{
  "num_attention_heads": 18,
  "num_key_value_heads": 18,
  "head_dim": 64,
  "rope_fraction": 0.25,
  "qk_norm": true,
  "attn_scale": 0.171,
  "parallel_block": false,
  "extras": ["some layers without attention", "local attention windows", "value residuals", "an embedding shortcut"],
  "init": "uniform",
  "init_std_o": 0.0,
  "beta2": 0.98,
  "final_lr_fraction": 0.0,
  "max_steps": 8593
}
Each number is 128 + 32 x the weight over its row's rms, rounded and kept within 0 to 255. Layers, rows and columns count from 0. Numbers have three digits each. The size before them is the row's rms in percent of the matrix's.

# down: layer 4 MLP down (transposed), 3072x768, rms 0.0298, rows 1746-1874, columns 384-431
# up: layer 4 MLP up, 3072x768, rms 0.0333, rows 1747-1874, columns 384-431
down1746 105:184086133177096062192140166122115138109111093090168107157132130196168141127131147138091101138152113073166088139137175161088104149104105098085175
up1747 095:174086183110103089113181088124129147137119093111179156141093143150138174157082088112204059131135123083162155133069070188161112126094142152145037
down1747 088:121162052179080125173083094138158121149126123163104101135113072122120135057174111141144146171156165150132109099164141079121156152151093130094118
up1748 101:092156208069166112112170073130085126122124119125165112124121166077089179155103127137182131141087163184188174153114115134071085119122137137147088
down1748 101:149147110151118117135113122129157154127131144161165158141106177151122140121134175109183081125092142076156121146168145125058152161136204145170086
up1749 093:123107124169106143101139128147121094084181161125091129113112098084155146086160151103093105190093153124052120167144142082069108140116134170162114
down1749 097:152116114136107181097158123154071159062160098101119160161165143154164180110102158126100122080130144082139077173119131174126104142162145122174142
up1750 101:112101109130094163154104124139150109125109177157156090097088195137101136181079108074100160146177162199138163170092173147081137118113118159156168
down1750 099:091109100113140131109193097101180136108086156149215173153108132166144101143187167153101140098132124122102107130166112137163136125149137216108111
up1751 100:153136094085151143108116151200102170107134099185137080119142160081112123150073061059149130120096136109158144113122111095091123077114094091179152
down1751 099:099152106125131098110137143075108158153177130117126136132132131121081133157155167055120122107128137093091131179185138093122155216092174093117152
up1752 105:131186127183142139120202059089127185088168113154148146159102104092131071159193140075146123146053075131113134152142115158154117095072115097179177
down1752 108:151048169166091091095060119111187130132108152117093125138149116175117190118150181131171079144144100161112121132103202124112174099152077133172118
up1753 099:138120126211137135096107167161099160186114173127149057150090144064098109139072130145133109102139144103158119088138125119098086177171123196124174
down1753 096:079079150116155166110164153148085136092130090163128101118163152186157094123112097109100185163103169112161149142121086151137164148112075126097128
up1754 097:140084176192120075114079126149150130132136127112187123116151079140100121139144150104142159019098073144104165152098115124123103091076076123148133
down1754 100:107124121109073059163105142110112135080166137142117180171118139072156095129084059105083091108138149134121130106072080122112156154160149123120161
up1755 108:123177112161116090100154120135155117140132181086144135148115102117116079111183102111113140097070139165077104081125180122113103105147130166135105
down1755 117:106174125134125095112109165147118144100121103085152090096156149142106138142114111107156042168154140149148138152157153072154192132118144161053108
up1756 096:154160152114116156138097130166108114114139125105132145110110077111127151196162165132174119177144104194094125095167111121203132146113123144108152
down1756 093:097091087091177087134140145134096110119126128165141068174150209122115175122107136146126116106125129098141136131081124099100144098140112096135105
up1757 098:136153205146115113112139052108075140099154097147188125177087108095109151110161101129130197097142131169116111102072118154090134070137104135134069
down1757 097:110100078185168161146142186090133149137169160126170105096121180163188156184155142085193092127145137089141098157150130152145093042166113099141100
up1758 094:150171175070127092097152117108125133103173151134104141205074152091086102176117120133183102122132112156159152101123108148101154102096144110141074
down1758 095:160111094193126200171148150143115177122144130148147147091220120124172134115161157173147156179127069088102119099179107087081156070136079148120184
up1759 097:159131101166145102116154044104093137132170088100155149154088115157078164184154116122075110099132120141131068107100132112101147163049124080136130
down1759 097:070146121143160132092145103128147153160067132132124114116138112056108107120119107110116128197141088093138105103175178158172119107155136124168126
up1760 103:139127088118172117090143099091154170100090171118168178120127104093108088194154128148190155097195131149128178182126167154130054115093076106109108
down1760 101:120149149154134133128127142090137063129138091176094149138104118148131138191124125158102084128132129162108151155099150116174144096095176089102180
up1761 093:132120186101124129101127153101117135134111134065089150147073131118092117118144125154171134134144108102131152142100054116124138077108102107147145
down1761 087:094163093174081135164123197140134168120126101118080119136171085147130172123172139147097182126097099113147127080081108129142159088155112157124153
up1762 107:184116098132138104122196114127095148138070098127140099118144165095133141163116125104133120087094171151119063129119095167127068106057153126117122
down1762 106:162082140140122062144195108150043197103151146138123102170053084103185119108089163158127125127105161128147094130114116138161157066096121139149086
up1763 099:117137097163082176119110229179177122079165143090108116162149160107141141125099127095124149140172144134103170125153097069080137151162189145115081
down1763 096:163121116162191120170090163092170132144099117121174095128159098171146092116086073173155142190164080176159120143126178176143140135177118127108083
up1764 106:110150168169125146129136082179218138170165120187173173161093083159070163156168134134158156117168120147092153147124145084128096135067138118198147
down1764 132:158161173108117140072121087122183135147096154154093109100114151133106123085170099149130145123110104182087121116069117107121129165082192134147101
up1765 094:108154113144104116129148143176144074172148179126137130159071118107093105097115148093149149122148127117122121097111107166064079091099097129128106
down1765 085:141145145131138073158138149133095062065105089142167153169069174147162097099103122123128152101155198118199123099137098198152098120111182192127070
up1766 108:093084169155139123145184143160102149124087122107150120087148161118144095116182092108171091085081122127134148151149154081144127139131108109158109
down1766 109:135132093136151089155139109112113137131139170139122099154206126166169111125086157148107159094093069100194151114031103150087133103112158144176112
up1767 104:140076173177137146095121142160171137166067118113123113148084161141095120068178126109084208150132118141139155128081168131105159112090120148158124
down1767 099:118078168070108116145143112093152149149123124137163129195110135058087145118135105048123099180144135089156157130128103154104131129180151139088075
up1768 110:125181137139113125089124059180132152095158156122195119144108123133094101106130156066137158197160093105125147104156171100130094184068169112209093
down1768 134:133095172161136188085159070165103206137145108165150152093125149145110107204139118103106152153139175111144098176132144084091147185100185075125098
up1769 095:208113193129171062116123091149065163141130081134126182159100138164105127151138068105116123161060151121126137138142160143120148128085159129094066
down1769 091:101100102187099212121159119125136079142090145179067117078121107075144215102143176145118142119185064152183110176143118134133146086125068132091191
up1770 101:145206085146132132136120113133097117137147151078171142123144041176081172182144134112144196112115137154104065174130124156111138138095091162178140
down1770 101:156134111043177140118140132141094188123126113125135135187134174150086110165144133058151103082120174073108126176152100081104138148108148112144105
up1771 096:158095063075104131149126180147125157118125152100157141120086180149165121138161179130120139127152160172176089153114069100094075137120120184126096
down1771 094:113146067078090114135150112168110161115133118071123200126147116167070152127092126111120160124069089119094150108162150169108149103160145121056127
up1772 104:111138085098131085113145061172110161183136163044165072102101131110105107142171085227160136142131143093118104079189065168109116132062146155138167
down1772 104:112151119167108125111117113155109112134095128123147124139150164106117129134141183127114141125164143116147089132143114062084160131130168097078139
up1773 099:145166081129144134117188104151166116156177106148153104137094075121093123127142137108096124194109102067141133100113184184110115108160142123145130
down1773 098:123140151092106164200122123104110126163133123171078176136147093128148123094155166136166127095111093149108101119120082080215105117087145141161126
up1774 102:132144171190126120098102091200120090155139114090147103119149108145086101139092107119099121140091189166094136145095129164089117131108170116119107
down1774 095:113102100090164108117182105143126114103145124131124204139107085098152201097126137098144129124110146132130143148114152107136136152092074149139153
up1775 102:162076159116166146089120087176129190120129137168156107103147107148093155167116086144105086169103127212181120084076138166146111133107162184129195
down1775 098:150104125089126093075131083150137101134121099086105135129128081081178127109104153138175095083174125170122119174134096107081108100143073166127146
up1776 101:106254124198143180101153135152118099109194124140094097175140173173074067120138107083138144109108123183117125108073167102131119124151199123151128
down1776 104:098175098129149036178137151145086194079149168201169112131080172136172194189095114154121139135161139155083097142137099098150135047141084105191210
up1777 102:139149137136142098075104116113098140132150117141144102121134130116141120117089151175132106142155114152103127100165100172105110111127079163189115
down1777 112:194139095137106152102164110135096144107152155142159123131163161087161121123118122151161119135097103167130116106129116136170114169108112151105111
up1778 098:161147135049216133083134105136083092121074111141153109149092048134149133100131148151172111093151072117120090155121163157165055127095084171105146
down1778 095:118151090101050154174121144116110144104195142122163104104128143170139141127143134095097108146157159123144120095205130072145181157112123106145151
up1779 098:087189120143165131053148111202146134143107105075156083107109162112104170181118123096185105175138103095179100063091084191122110119127151112140142
down1779 092:123125084151107174109094100111118142134095193162113101076123109103178167125110098113114089150135084151149090173155089058110061128142098104115127
up1780 097:119132144190115187129142104086160094112161115122172116141149115165076125108110134176125124130110115148153116066159115190089118128122062176076097
down1780 098:121140109080119155113092171102107149084127117123125163095129125182128163058133123106107108117156086139119140147068179120176167124119125107138164
up1781 100:126089107122160096126173136113092072141142081164149177169121131173105093077068083127172157139172092138127123139144115111162074124088100103170145
down1781 098:141140076082116115043089171103150130144104128059163088141165114136090162109117125157054124075125100140141146142124142084171120180163178092206077
up1782 097:164148150152090157130091087131078097070112093156094120133103153107123140136168164177106129111126154103199200077124115153092127097075175131142133
down1782 110:163132068098155080127094150105111111126125106139195084141115134094108126169153161166130147147137099114100134125035129077137139101070156125103101
up1783 099:190151162130168108110146122171113110075125175104090122151072102101160128131119138192089147119130050091150091125137167154148134149129141119115120
down1783 098:134096081130159084160084160136121152091129146141092206148127133136172127054177087100108081056136103152105132117142137110150111186157123063110157
up1784 105:136141118105122180140232101124168145129148108182122130088171117090132166144140095175135192108126129194110084151116092120126080133112072154135091
down1784 108:120094124194137144173146034137141156141141188130151089156131157135116135131203068097090158169123155178167109128132103164121149153155139105119085
up1785 104:136117128107157165145152156098170082125172122095190163183048159131114156139120110104185216147138095200071185130116118120212161162156113128113151
down1785 101:116109131130155163130112122105115137154112164057150142145140102102102103164137137138125113140138174123105135119101153134141091124179131201080073
up1786 096:158150122146143088100138149145128183141136109159109142138071155152093129083099118099161084140179112155166111074182115097119086090194096163150152
down1786 100:143158104089098117162119090081173017151119115119153141100168098139156132142178177178147191124120064123151138106057125152129098145083110110158089
up1787 097:136156096163165127131098148109147094141100152096124144083100110143187096102185177151140126137135194185151108143103158089125078196204171123102205
down1787 092:168120127091117096163076136117108097079156117156129160110104098130116154135059150093102091160083136070152140169173075171094107158124115125142131
up1788 107:189163160215143105114150136187125107095143113146137097142123133085142100068069129103127169111057112114170132142173127116137133121145134064125113
down1788 103:080078174109113129104083096144209143120150106086161150098143111152125092115119097122114117137104186132129110151095139106153144095089110178181081
up1789 096:183130112144168147144202112200124117111125130101096087148160069103154098129096079068126080115132089105131165105102116135137125162110132089115146
down1789 095:136119127129163130129126151087116152132118039105123149135122160153085149122119142128110074086150141124148136178183080128089127133076112163156211
up1790 099:109149066101136191087095141063102162114104163128173135118124145159113122179163108143161131143175094180125092119135150103136081216074147158099168
down1790 101:150118109123120153123145102169123162111100128150099164143087135124123100130128169168110129132129181127111186151102126147153105152155102182107131
up1791 106:145157134134074210163172104114116126132150122110165184143107141104164150090201105148149089127127108144162110142150126119141122076121126138161213
down1791 102:141078097153145119095143173177133106093077181121135091130103160102191118075130105162104208122128140127180105143066165129157108077091092104078126
up1792 097:186137123150130132138139121120095141137116141110133078109139130144173094101138089189131152145190125136162112146160088174114158152157131166129083
down1792 095:162152157145096145130115085140117152183131158107178169077123110089162176175204145125128102119120143139144118135159134119113122110151126114168146
up1793 100:107112163190178182153171095121111128192197090128150109175076074142162139089156156098135154130097174156121099070083090104131116093086061140184051
down1793 093:095160157144126069130119102183095191112122113142074125118157115149110146193115146090091165174074149141112109131184105074171170137144144072192182
up1794 096:102149156100125130094133117127139109093201136171158132154089175145136107168103180118113130171053145140112166170113135104103122119186088059154115
down1794 094:161049146092130039221091190135107119105130142156184099060167152154138132118167113131114113150175086104098122137207125076147100111117050165092143
up1795 101:106179112180157148104096151133159118134129112125129117129117180123092083161134123177167139179115077129124184096156135135153074112150126194128179
down1795 099:146166146116132118149050152177122161125060135135100137109176120143151123127123151081096105101178143174124084098077144061174161110096147135123192
up1796 103:135082112145130114106131105151120127179153082095140158113081121148162111078121137102132102184158135079099137137168124052090088098107206169118126
down1796 098:154175108093121135123124068167155176162161173142118102137129128047141130180138118152129152075125159145205187157094101114125109128164140048089082
up1797 098:142163107107122150108134077151120086128120147112187099163098125126124043156140120102188188076091117077173130160113159152159156123112127143149139
down1797 092:109104113138162120177118170132138109144170145200143104108159112175149158201179138140090078154088174144095140110089138059135171081149115133125119
up1798 095:191127114162154084097093144174147074132081083155131138181153053199173133089189226173095138097098103101164086179188158182102097093131109114120125
down1798 093:010162174181118113164164110121180141182136155078178158135125143102112136171099057092152115178103173103101135108074064076114156059156098129130174
up1799 095:153195091110146179091105125086185175179102139183131090137156121123081120077127212168166140182087085137135145096225122141105132089161101191141163
down1799 091:157043126172087097101108132147121154142150156098083117121141161138172183137153174107061107146139135129151159136115102149150124158078158130124125
up1800 100:173141198192155136147244116135126111108107143136155154115099086155127079116204123064156201130123143107106104136130152183199102111135144144165130
down1800 098:061123128157151173091157135163084052150102098176164064084118133089188137117108088100142111124154137118202153164190119109120147116149131140143116
up1801 107:077140101170214123205190136149131139165109143090167131128047173085120120102158144115130122169094143125179070168150055097097119129096090158147103
down1801 108:116148119099159134139106116107120118154103119127125137133118192151130090090114126126123153128130133136154107147148134125111124149084125114212141
up1802 099:197105181097150080148150134066128133132161091144165080099070089194120105133122163082176091129103126099136143144125146141125093112126129134106108
down1802 095:127085130152137128154099115134123140053165151153137131154167113160154126086161103086123113093084127123153096140132132089172109120101121163107141
up1803 104:150128107110138161178093167116073149175143183107150101087045090167105131141181153105082156078131161137163102177107063088188145147120128148157165
down1803 103:068189063102154168107103147108176123127090117141108140153165169130132161087096089135161091129111117151140144078102093114131117141178130087106158
up1804 101:161102127173172123191163146164143177097190143122159155112139145065101089124098128102149144150167087064113134084150115147203104199127136099162128
down1804 093:153108124135153154104117124086157103138106138133087131154130131140124108128098099178110109106132069096163181121069145146099098192157103095117126
up1805 089:136068116145119164138132117184121037155148100122162118052144111129120096130089139167109148125119116151107098072096145121126097122150085145145130
down1805 085:120149097078119076105151136080174224106152125101098097135080080124103121167155119088132103133158137095121146196121112063146113105081120105079159
up1806 106:141056113143137109105132125172087143128136057175141120149110074095143116140120088139100135096075100163081128050091147123143113194051162114105129
down1806 096:128127160147089132086155117137105146130129156127143140136041151120120131080134123076069111098130163065100154169111197137107121097173122164146063
up1807 086:139114164112124154121212124124114082160100169094120185143109152145054087095151090118135149102160068094141092187114094143147134088173098109137105
down1807 114:056119156125170079141103127125131084141116124164136007163071136147123085155044110133245154127172127137088103118118100103172085107151048098175143
up1808 105:195086166123111182181216107173049145120217137086133153104120073134103154181105205052093184061195116138125082120172121147165094132161145133170164
down1808 105:165138136138105132117110153134160102158149151163088116138092109122132153183122125118157088110090163156142135108104147117180136145160198166136126
up1809 104:146175125115110128114114128125164110069155184206189107156109081168105102197156128059168113152123125118117131143109139101081113115099141186207171
down1809 106:166131104065116205123147199157103143174118106096097160157057138149176079150121179147156158130108113081136109093127097165166125207117093086129113
up1810 103:124126159134141155115177118162121063137139156133153138095138100079164142129127196123158126069085072116141115139043180132179103192140133168124074
down1810 106:107096098131123126129155149154100088150085182157090122185130130148111100144153146130089114189121086093139124159119101086075109164129176085137126
up1811 103:173166143109142150111120083127143115171222083163143062114161062138137147171193078123192116058079126147159152074143143145146143137148111139125150
down1811 103:078128125149156112145147185121127139124094100135133142168130108130135118154140159103054135128150202148194160081130188082205131116101142175134174
up1812 097:134163147136152180094138083077145097181159103129173139141114078126134130118194131123089170078092047051136133126140120089153071187187165112159109
down1812 094:098084116181135137141173137128106134137094110141071069081151122116157081092123177068179123139158114152066042068118145189089145097111145122160191
up1813 102:107160133135125142134156081081119116211179172188129108128096116088105088122161089177129139145065123143133080104157159177099091056167129120120073
down1813 095:100095118112141146114124166116165128170093148086138127124160097141172148120123144127107083134160095151144155163107154099111116131153069150167114
up1814 104:153136126133082105168109085080130102142061115090099114137121095116135132109183204135106158099109114164115186140129191147078087094091127150104093
down1814 104:109112150115102106063119086114142117094176102105177144080158182173161082133158109115165115130134141098182127136112167101169096088095149098095153
up1815 100:156122093123187100119135115166115125065222101066136128144171195142108154191113105091164086104145154110152124125103104078062062106160131175136181
down1815 101:131243100170152143113120154124104103125158119118113168121144100129084151114134138149186088085117056116119168123141121148166148105114135098193060
up1816 100:127127157132132117136079186169144154122129173144112124108134127130128161177112170150132095120057096119129182151161071171149133129092178136104156
down1816 100:132073159070190071113170138090138066102153139123130148141101154124087063167173147099124166092146120116178162153129126096118139141146097115085120
up1817 101:148127126124140087087109166175101101145136136090121158135044110115192097165100175135135136142133174094104150100051085086168103166110202165171133
down1817 095:144171054164126120127122120051099127098177105207149165132114122128166170120152113184131159182065155103107131108168107089162165091050102123117091
up1818 103:117141154101152072196143106141093104149087121096193070095127106122105156146155150144174160177131114142198064136123105155150119159079086123185109
down1818 096:133187133124114157173148136072121094088136117126122081113073127221139104105202097135094097166119107084141089136179081077128146133100106068114174
up1819 105:109166144135145144125141105143148085130123141183155129095121085139125125130152173243124110128134102124095158143171186156170112081154092146155077
down1819 104:097110139117125102140096162100113068143120158151158116174149134150078131115070174161149101160105167147098121118136158130164109100136095133073128
up1820 097:108160105111184079142168144154135146120133195078113114114076071160138149178136165156147097080093148133138149073041106121126146086145184151125147
down1820 095:147100160105124100170081157129144110093163137122188120067129145104132106138143166111075079175188125150121166134051089119098084124141120160203080
up1821 105:167097106127140166127183133141135126133084080112144141129187094135137130119141133121138110139132158113107077130175086190135108112107146132143102
down1821 102:139117148145139106120115157087102091160134137159202091118187159155109080099153200177205107138130158095117091168161107130145054147200084116064153
up1822 099:141201170140086108150098155134119196125118125154135129148108147117133059120083111122147132105118140151114134113071043123169053201137175055147192
down1822 096:111129072118084191172189133131143098149129133183136157120094120136124118049135090085130140120138132158118190164147111195158102135138152158115099
up1823 105:131115096104163104183086104089107114154168125184145072107115156152033125095108146131116116017129108108083148105180093096110114168148120115138132
down1823 104:087142115091113104077118084089102098116139078109132127151083120107126152138114133060117080100134101182134134153077130138085153072075109137148066
up1824 095:136148129085145175045101123116156113077150154130116141188124115118096130098140129151078105133088152106145109114175121117149143153170114088157060
down1824 093:135109132115132105161131136187102180105155132134144115096135170139160107108085159177175150116187112142130159159121080106166139147113152151149162
up1825 106:168121130132110131103092073111143173172084123167135148121084139166145136138173177068172163124121127170141126138132093119167143093111120118143126
down1825 102:102165128156112176168122120123170152135176163140109154195100134120104140117168110126124102175113128125097040136113142111142166150105112094127086
up1826 097:129156104122155153087106125151132134145093178104164141124083167173077131113116116135106150180110070211171105129102118159113134049172108159150146
down1826 090:113154136065121091146173123102086119113113077171136142143108108146146144147126136161158102170129136089083108129131099179151129176126144133156126
up1827 098:135133102132186137119078179099091156118113152123103158114146118187110157136125111064166191057142087133144149120148087178138130098155145113162114
down1827 110:145149200101139199097130154043132131142146157148102088048154118136114105126132155124112088155095098149117134094132165160120071134170114168137118
up1828 091:175150116106137149121102129182155082107142100140168112075175158113170126154079204181143127065130126144169113088114088120099103144155171097171094
down1828 089:081089116111152091159173144133100168149097146108109174136106137158122160185176101170143121137147065134099139136082084178203144110117096146099203
up1829 102:112127104137124149151134142163157101149116102129189155161131105125102115080140167161137116162134092129150167125155140097168042131058166193163155
down1829 092:130145104108100150125135104082121142214080128129150134145096115098153137157100100111145212099138102092100131153122115105132142155107183113189132
up1830 093:122155090111127102109119072081105104132110133159122123143103126123133150095135098119085111135095198155145140169072156100125185112124118180141096
down1830 098:114145089138137153164123124181155182108167172188118132133134115114147122108154174107158139135089070149120153099149125169100101093162118161154152
up1831 093:154165177147097153122138127116150088154159150187110130112119080096123152163129113135111137106091141176077083094144115142129067149156150151172103
down1831 122:165123131072159124077164093175147101149128125158138158113123073137126158178106099140123176149087104185144089083111138140097106171125112147160116
up1832 092:159167214160160095140134109160098085155129161113109160120105116106108131100057126129117139106070092174140101138120075139118086119153115134124156
down1832 096:077108111151076163105130099088134091104132115156147167131088133135120103114114104125115110133125146137111134126194200082112150158137162100101159
up1833 098:136139153109152178084180157161153166170156114040160106182136091128153172139128092151121117192088145135181085071124115116133111117085107135131105
down1833 099:086121131173128172111103162113103120105175154096105144117128129137144182107093068173115146128116176152096079098120122163089115132144153092117177
up1834 105:125123109156149053122141126119103129078108168117112126127090140213146109130162126126069192110116110076086093094093175144120080175103125058168124
down1834 108:084130131126137100166113105157113171099161169115102074131145092151057119168142166078172122155129125189112153114142144103163112110108164108113138
up1835 097:145116116127126075209160141132115117102190188099096122078059189181150074106142106106118181083122179096147115080095131141116085100110148156134137
down1835 092:154096133189114151104151188168135134133162138120165140165137109118166101100109083079106157155100103187146196176121156115075162188094139086062186
up1836 093:112098100103160077098123121143157185140085131103135123117139162174144168094114134171068097128117142145133143106131098141103143166120212153136103
down1836 099:097143127165086168121168101127147121132145136142147112193063132104091112133109109078175196107149078195069120136129109085171166105142089121110105
up1837 076:160138125139118145112130155147080101132147126121142120111126083140083122164093110137143164087108131183124118151076190141167054197107111131196096
down1837 119:174157134148173117114186106150117123144146174092161130094085125140073096153126142153134152134107122172146111112116135135144063167107159132192044
up1838 106:146146173172175141124098053133137119169120182172140095073111122187156120175130133054190097054080138134124132104152102136107140097108102038164190
down1838 114:166105145120107145127130137112077125116158056125135130054176112115136107093206107161107117137137106163143119147122179107121113080127163116166089
up1839 106:127140143048159101141144162169096109090166119090140184136088133117123136173157155094157163141120134114167112053139108128107101166174114175103079
down1839 104:147158127092130157141094126132103123147088067113108123148164091211155154129140115097140086147086159061116113106167193154156109141160086078123117
up1840 100:137162160124159131127149099090136128096136133096140097100080114122086137139115095176154158132171104117148118110119080128147088166118105081122111
down1840 098:104090057112135140123108103164160114129105153076172121126124107135124148144118192156178173127174129160069174106133160123163148037083096063147191
up1841 101:139134107160131158150162150122048124136121158065164164141079144068140136083134118168130158126150122120167169161134169167144126130132173097116119
down1841 094:079126202103070134102072150147093192171107133131124161177124093193122114172162130112055156168076117124147129159135152135102132131140119129121149
up1842 103:076124139139156125110146102137141060109150130168154177120134103133088117161133094102103154152178140165098187134144141181096139137107088140140123
down1842 105:133122133143144155081160143117117119038083182092129177113173182168067128108202146164144090126153095096083094132114159146083128099101119156111142
up1843 096:082161117146175133102082118193149115157172144139131158135100122179111112132094140149109153100089114115127205054151142114109143119140162080091098
down1843 086:134093075138141114110190115112140098091104120100136130132135150092192135034126170172172117128140151162150100150097143139124161165106195118084134
up1844 131:135082130174163140160147114099121084106122189145167132120097056142116143158095137126144083103102111201139113113150116122136105138113155150117089
down1844 165:113099138112190105174147106099137107079130121127091120130118139099113162134071139128079082124091045210194099113150117114113127093108128152103112
up1845 097:170102139137176135089200060116160133091155165132153122154100088101137102088110187110163101135123141130152167146131124143104143111114158071107151
down1845 093:092147088107121140124068151128130152155124100156137147135114114106096103143216165057151048079124074093149107090118127158076093131117118135063164
up1846 104:135162080143151111125132108111090168127098140093103173131098127179156068145127164088121138148155100153103182143153101150113095080036126111192142
down1846 105:135114067123142108142136113121141156174169124147078100085112102137112099177171137127124123191131137128116189103194123139103107162089131199140220
up1847 086:136183149111084144094200123152128108109194124105092150138052162161144093101167144109128161095181104117157119178089176133099080069147155136150113
down1847 128:096181114141140115076140112119096129144141124121101104108105151157148136129115128138199149081210105142131070151089100070119085096144083127160130
up1848 093:149111077131111125104112124139137175065074103059100149105120136125147163099106118140070093174123132091128133116143135125080145148139150135131097
down1848 098:114141171127136132155155147146126112149162148187109143176108098088097083123138121086173154112131125139087128124152147110170146132136056104161154
up1849 100:119103149189181121181162161160100103104117122129121116111112129118078182171134193184127088081104137124131132107105174176119104133081098137160178
down1849 092:157147142134151184056088137110191165150126122091175099144082094125107152132165205118161107096152169183154163140114177127126129078121141131071141
up1850 089:123065147147149135191122107148099121134110111144112099138145149135161117127065163183130147136057099156166130106074142125097105123126069122141150
down1850 090:147204116134121174095113127161137198112143061095146168152116127149140101139180089108104198117166141081109142134172096118156099135084151150143145
up1851 098:162113107183154101177179118149111152157092185124142115087096110165102107164157124180112136130110102170176083135089113152126098174060154153119124
down1851 095:098083089161189110111176212163145105116169144114146147119118124176119079072102082135137139138113160123112156122153097134141120122163110126141119
up1852 104:093088105172140102153132152127108091068121132079191157074135135095092146131067127144112165148155101186143151170099130193117082051123058166122140
down1852 102:137172090140107109125156091179171145123122124076158108079132107124141143150153127079162065142102139146127061142169124088101115136106187077118116
up1853 103:128153119150148093142132070156080138126140097161143104151101103133165121125107138092209105094084072088143123147181128147231153153094146064131153
down1853 103:097148130145128098129106122118113113126111091172153135114133113159127123104152118098091139159112149114069098164210114143069119121107072185144122
up1854 103:133124159126111118144137134132148145124126145105126114093020147104142109125115086134150151097070087158164121183133073142118112098123147109093144
down1854 106:075133162159117106080137123120106081135129126186185164084147177113138152161144172125150087113182112091135121147158102130095079109145171140131129
up1855 092:134165122085121102126170136102085138161100208164080047189051164162135153107118162146127155161097170187113129135158150078127143119153102129103087
down1855 093:139089072164103102089096179183112092130145072133119148130139144112132131126134111155130080106189093084144141155135094130089118107173078132126194
up1856 101:074149167091166135061156129138098120089160158156119137107099148064105130150168095147196110110097103084087131085159158165171103150135093116117102
down1856 115:090147121058161132160194108102090126162163177107084138137101164142066154146160113128117096116131135114166129141151131153092077137103163151171140
up1857 099:115095182064104095127115185125103150116157142083144096078160123132155073158154180103135093174158126089106151107092158083156092132090089153153155
down1857 098:119207153137160092090146110160100152161161131176078084192124162146129219132084113163076086090119111088120128118187067183137117171102157129185118
up1858 094:114150208157129107100158176142147128099093143134129139106137100083128099109121121136181147153199097168127141144114124148141064203146129124175120
down1858 090:083118087175163082089066145172124178105050097137137141153126123193164151133087111171092156151108137131137133126184139149184103137108093157136111
up1859 098:144166067161176178075142177115148128097107124153135118117106068151083159140137136049166146111177117118088114125101099116115037157103159111142161
down1859 091:090142109202148139077182121144135116117137168117084196221139131078117129099191128146120095178129133096165121090102097187109149143088152149104118
up1860 099:173089137137164113197104165119095158137137131130094136150109162166150086108160091150170146112092151097120077134093136142206084132137153133123130
down1860 097:167136110178073146070149119126187035166159114166151154154144087130135130146101142179104103144164170116145145115109121166090084209161127111102095
up1861 101:107155173165137122105151127121168100144160149131137134207077110162055092105128160096107138164117117168180175122113168108100148142111139089155107
down1861 093:097149154123087131161121117097120174129128089177100079150106133086119156112146130141120092115149138161102107160188126163146143113149130137139158
up1862 097:097120164107153099149136073168114151170062129068185140083126096115030152154123146131198084106097164141123145139106156132186145136126102136115125
down1862 094:159140122186143126120081057159142123101148120178110148136174165088166199122147140110059101120153148110119166134087092162133148089143118048142128
up1863 105:132128086141153151170114119157134138077199180164154162168113108150072151141143164172140134115143129153137103093147127113157143124112102101153150
down1863 105:139121115159157138115140190163132094148037028123160187092140123158175104156151070097176186116122158164178129126089167063135091195088132125129179
up1864 094:111106130158133081129173186148150095180152123185133165113141150128141066087143132133189135119120146094133123121126107160098122117098091176109146
down1864 091:161137149135137089101056085095143172079140183091092124114117171219119176193117141068139125161121136098092169164123111135136162106123159108144114
up1865 096:087184144125105156123108136106117101164172110152144101135119098101133112079171106085127167179156168190093121091069106144166113161103173112155137
down1865 095:133100150190018111183135158135116150190108180116141133211110067113089164114107119112178180119119144101127136123154119149070141092119049111136108
up1866 090:197156132109124208141164128074065114167139110061108117113095108169146122144158152138163112047161110159173120119137088205117128145105093140086133
down1866 087:100099133137144117144145107124151142129142119110191178172142069128151195091180142098109108107159145123091091125156143086166107116112175070135135
up1867 094:136154120112124144150145145144086140140126136107072155113115131089093165103171135180097121099126063165128118131114086172130094148108126098122100
down1867 087:129096081188089105086108110097168167098135092149147153082142114157139140099113086057182166092139159099138171147065127112082166141180146167166142
up1868 099:136137105119165138073118119111132084149143142203150129136128059164129126208128138086135128067095107053129161143122107145149141141122120102183210
down1868 100:160143144155072141116100153097150191118161154126104123125162202169171143127078095132103159105162097129102090172088153094083131143110100128105104
up1869 095:113112186137150160108158127127096154159145173137111149172148103165048084194164068122207104117167142144165128124176088144151105160085126153149147
down1869 093:191116133096126170090187188131101172052113129136095100110105205187181147093152067153079104175121112160103193120078141112133101119111088150137094
up1870 095:118144092090142125121119129132113095116111103138155214104070110115082097121205113141151136095134039100133123091160115119152159096127085132174128
down1870 096:140131108118108100107094141159161171061113150089095100148160095152165154157106106129095129176161122116117119119156169088090109118171105129189106
up1871 096:174192170159126138098121136133109220124126134159100175182116119079103126075139100111092109083121092118104133097136172157052052183131176135103142
down1871 093:105146046141105126138124127090116099069125096111066119142144120086125131129147104111145133106156089133133132142139063124096147138107076108153119
up1872 107:145099096162197146073172114112100121179133172150138217126125102129070109076191132094159130126177130132193138148152137188100109143131132149119148
down1872 105:145109145152113105134083117164174116095122109146070114155157139165122132086124198037136110081134113149127162092125083176177159122134120093157106
up1873 100:167078155110077155098122149072100141117118084069181085116111059108127148167150140110159148123107089134072192129032081112198129122131064075137113
down1873 094:096118082158129130186111097143096143106197133093189117102138169088132155162048134109148067095117122113050109133166049096216143129170114088204193
up1874 098:110163155158129125142175118108190137154073090150158124135146133076126120168142129159171094150060116167138105138164164124120135076123085181142147
down1874 100:126196083147128145119122172171093153119181161165106156145152091142122119141111127047125157133143115127132073100098054110129151190128176162131089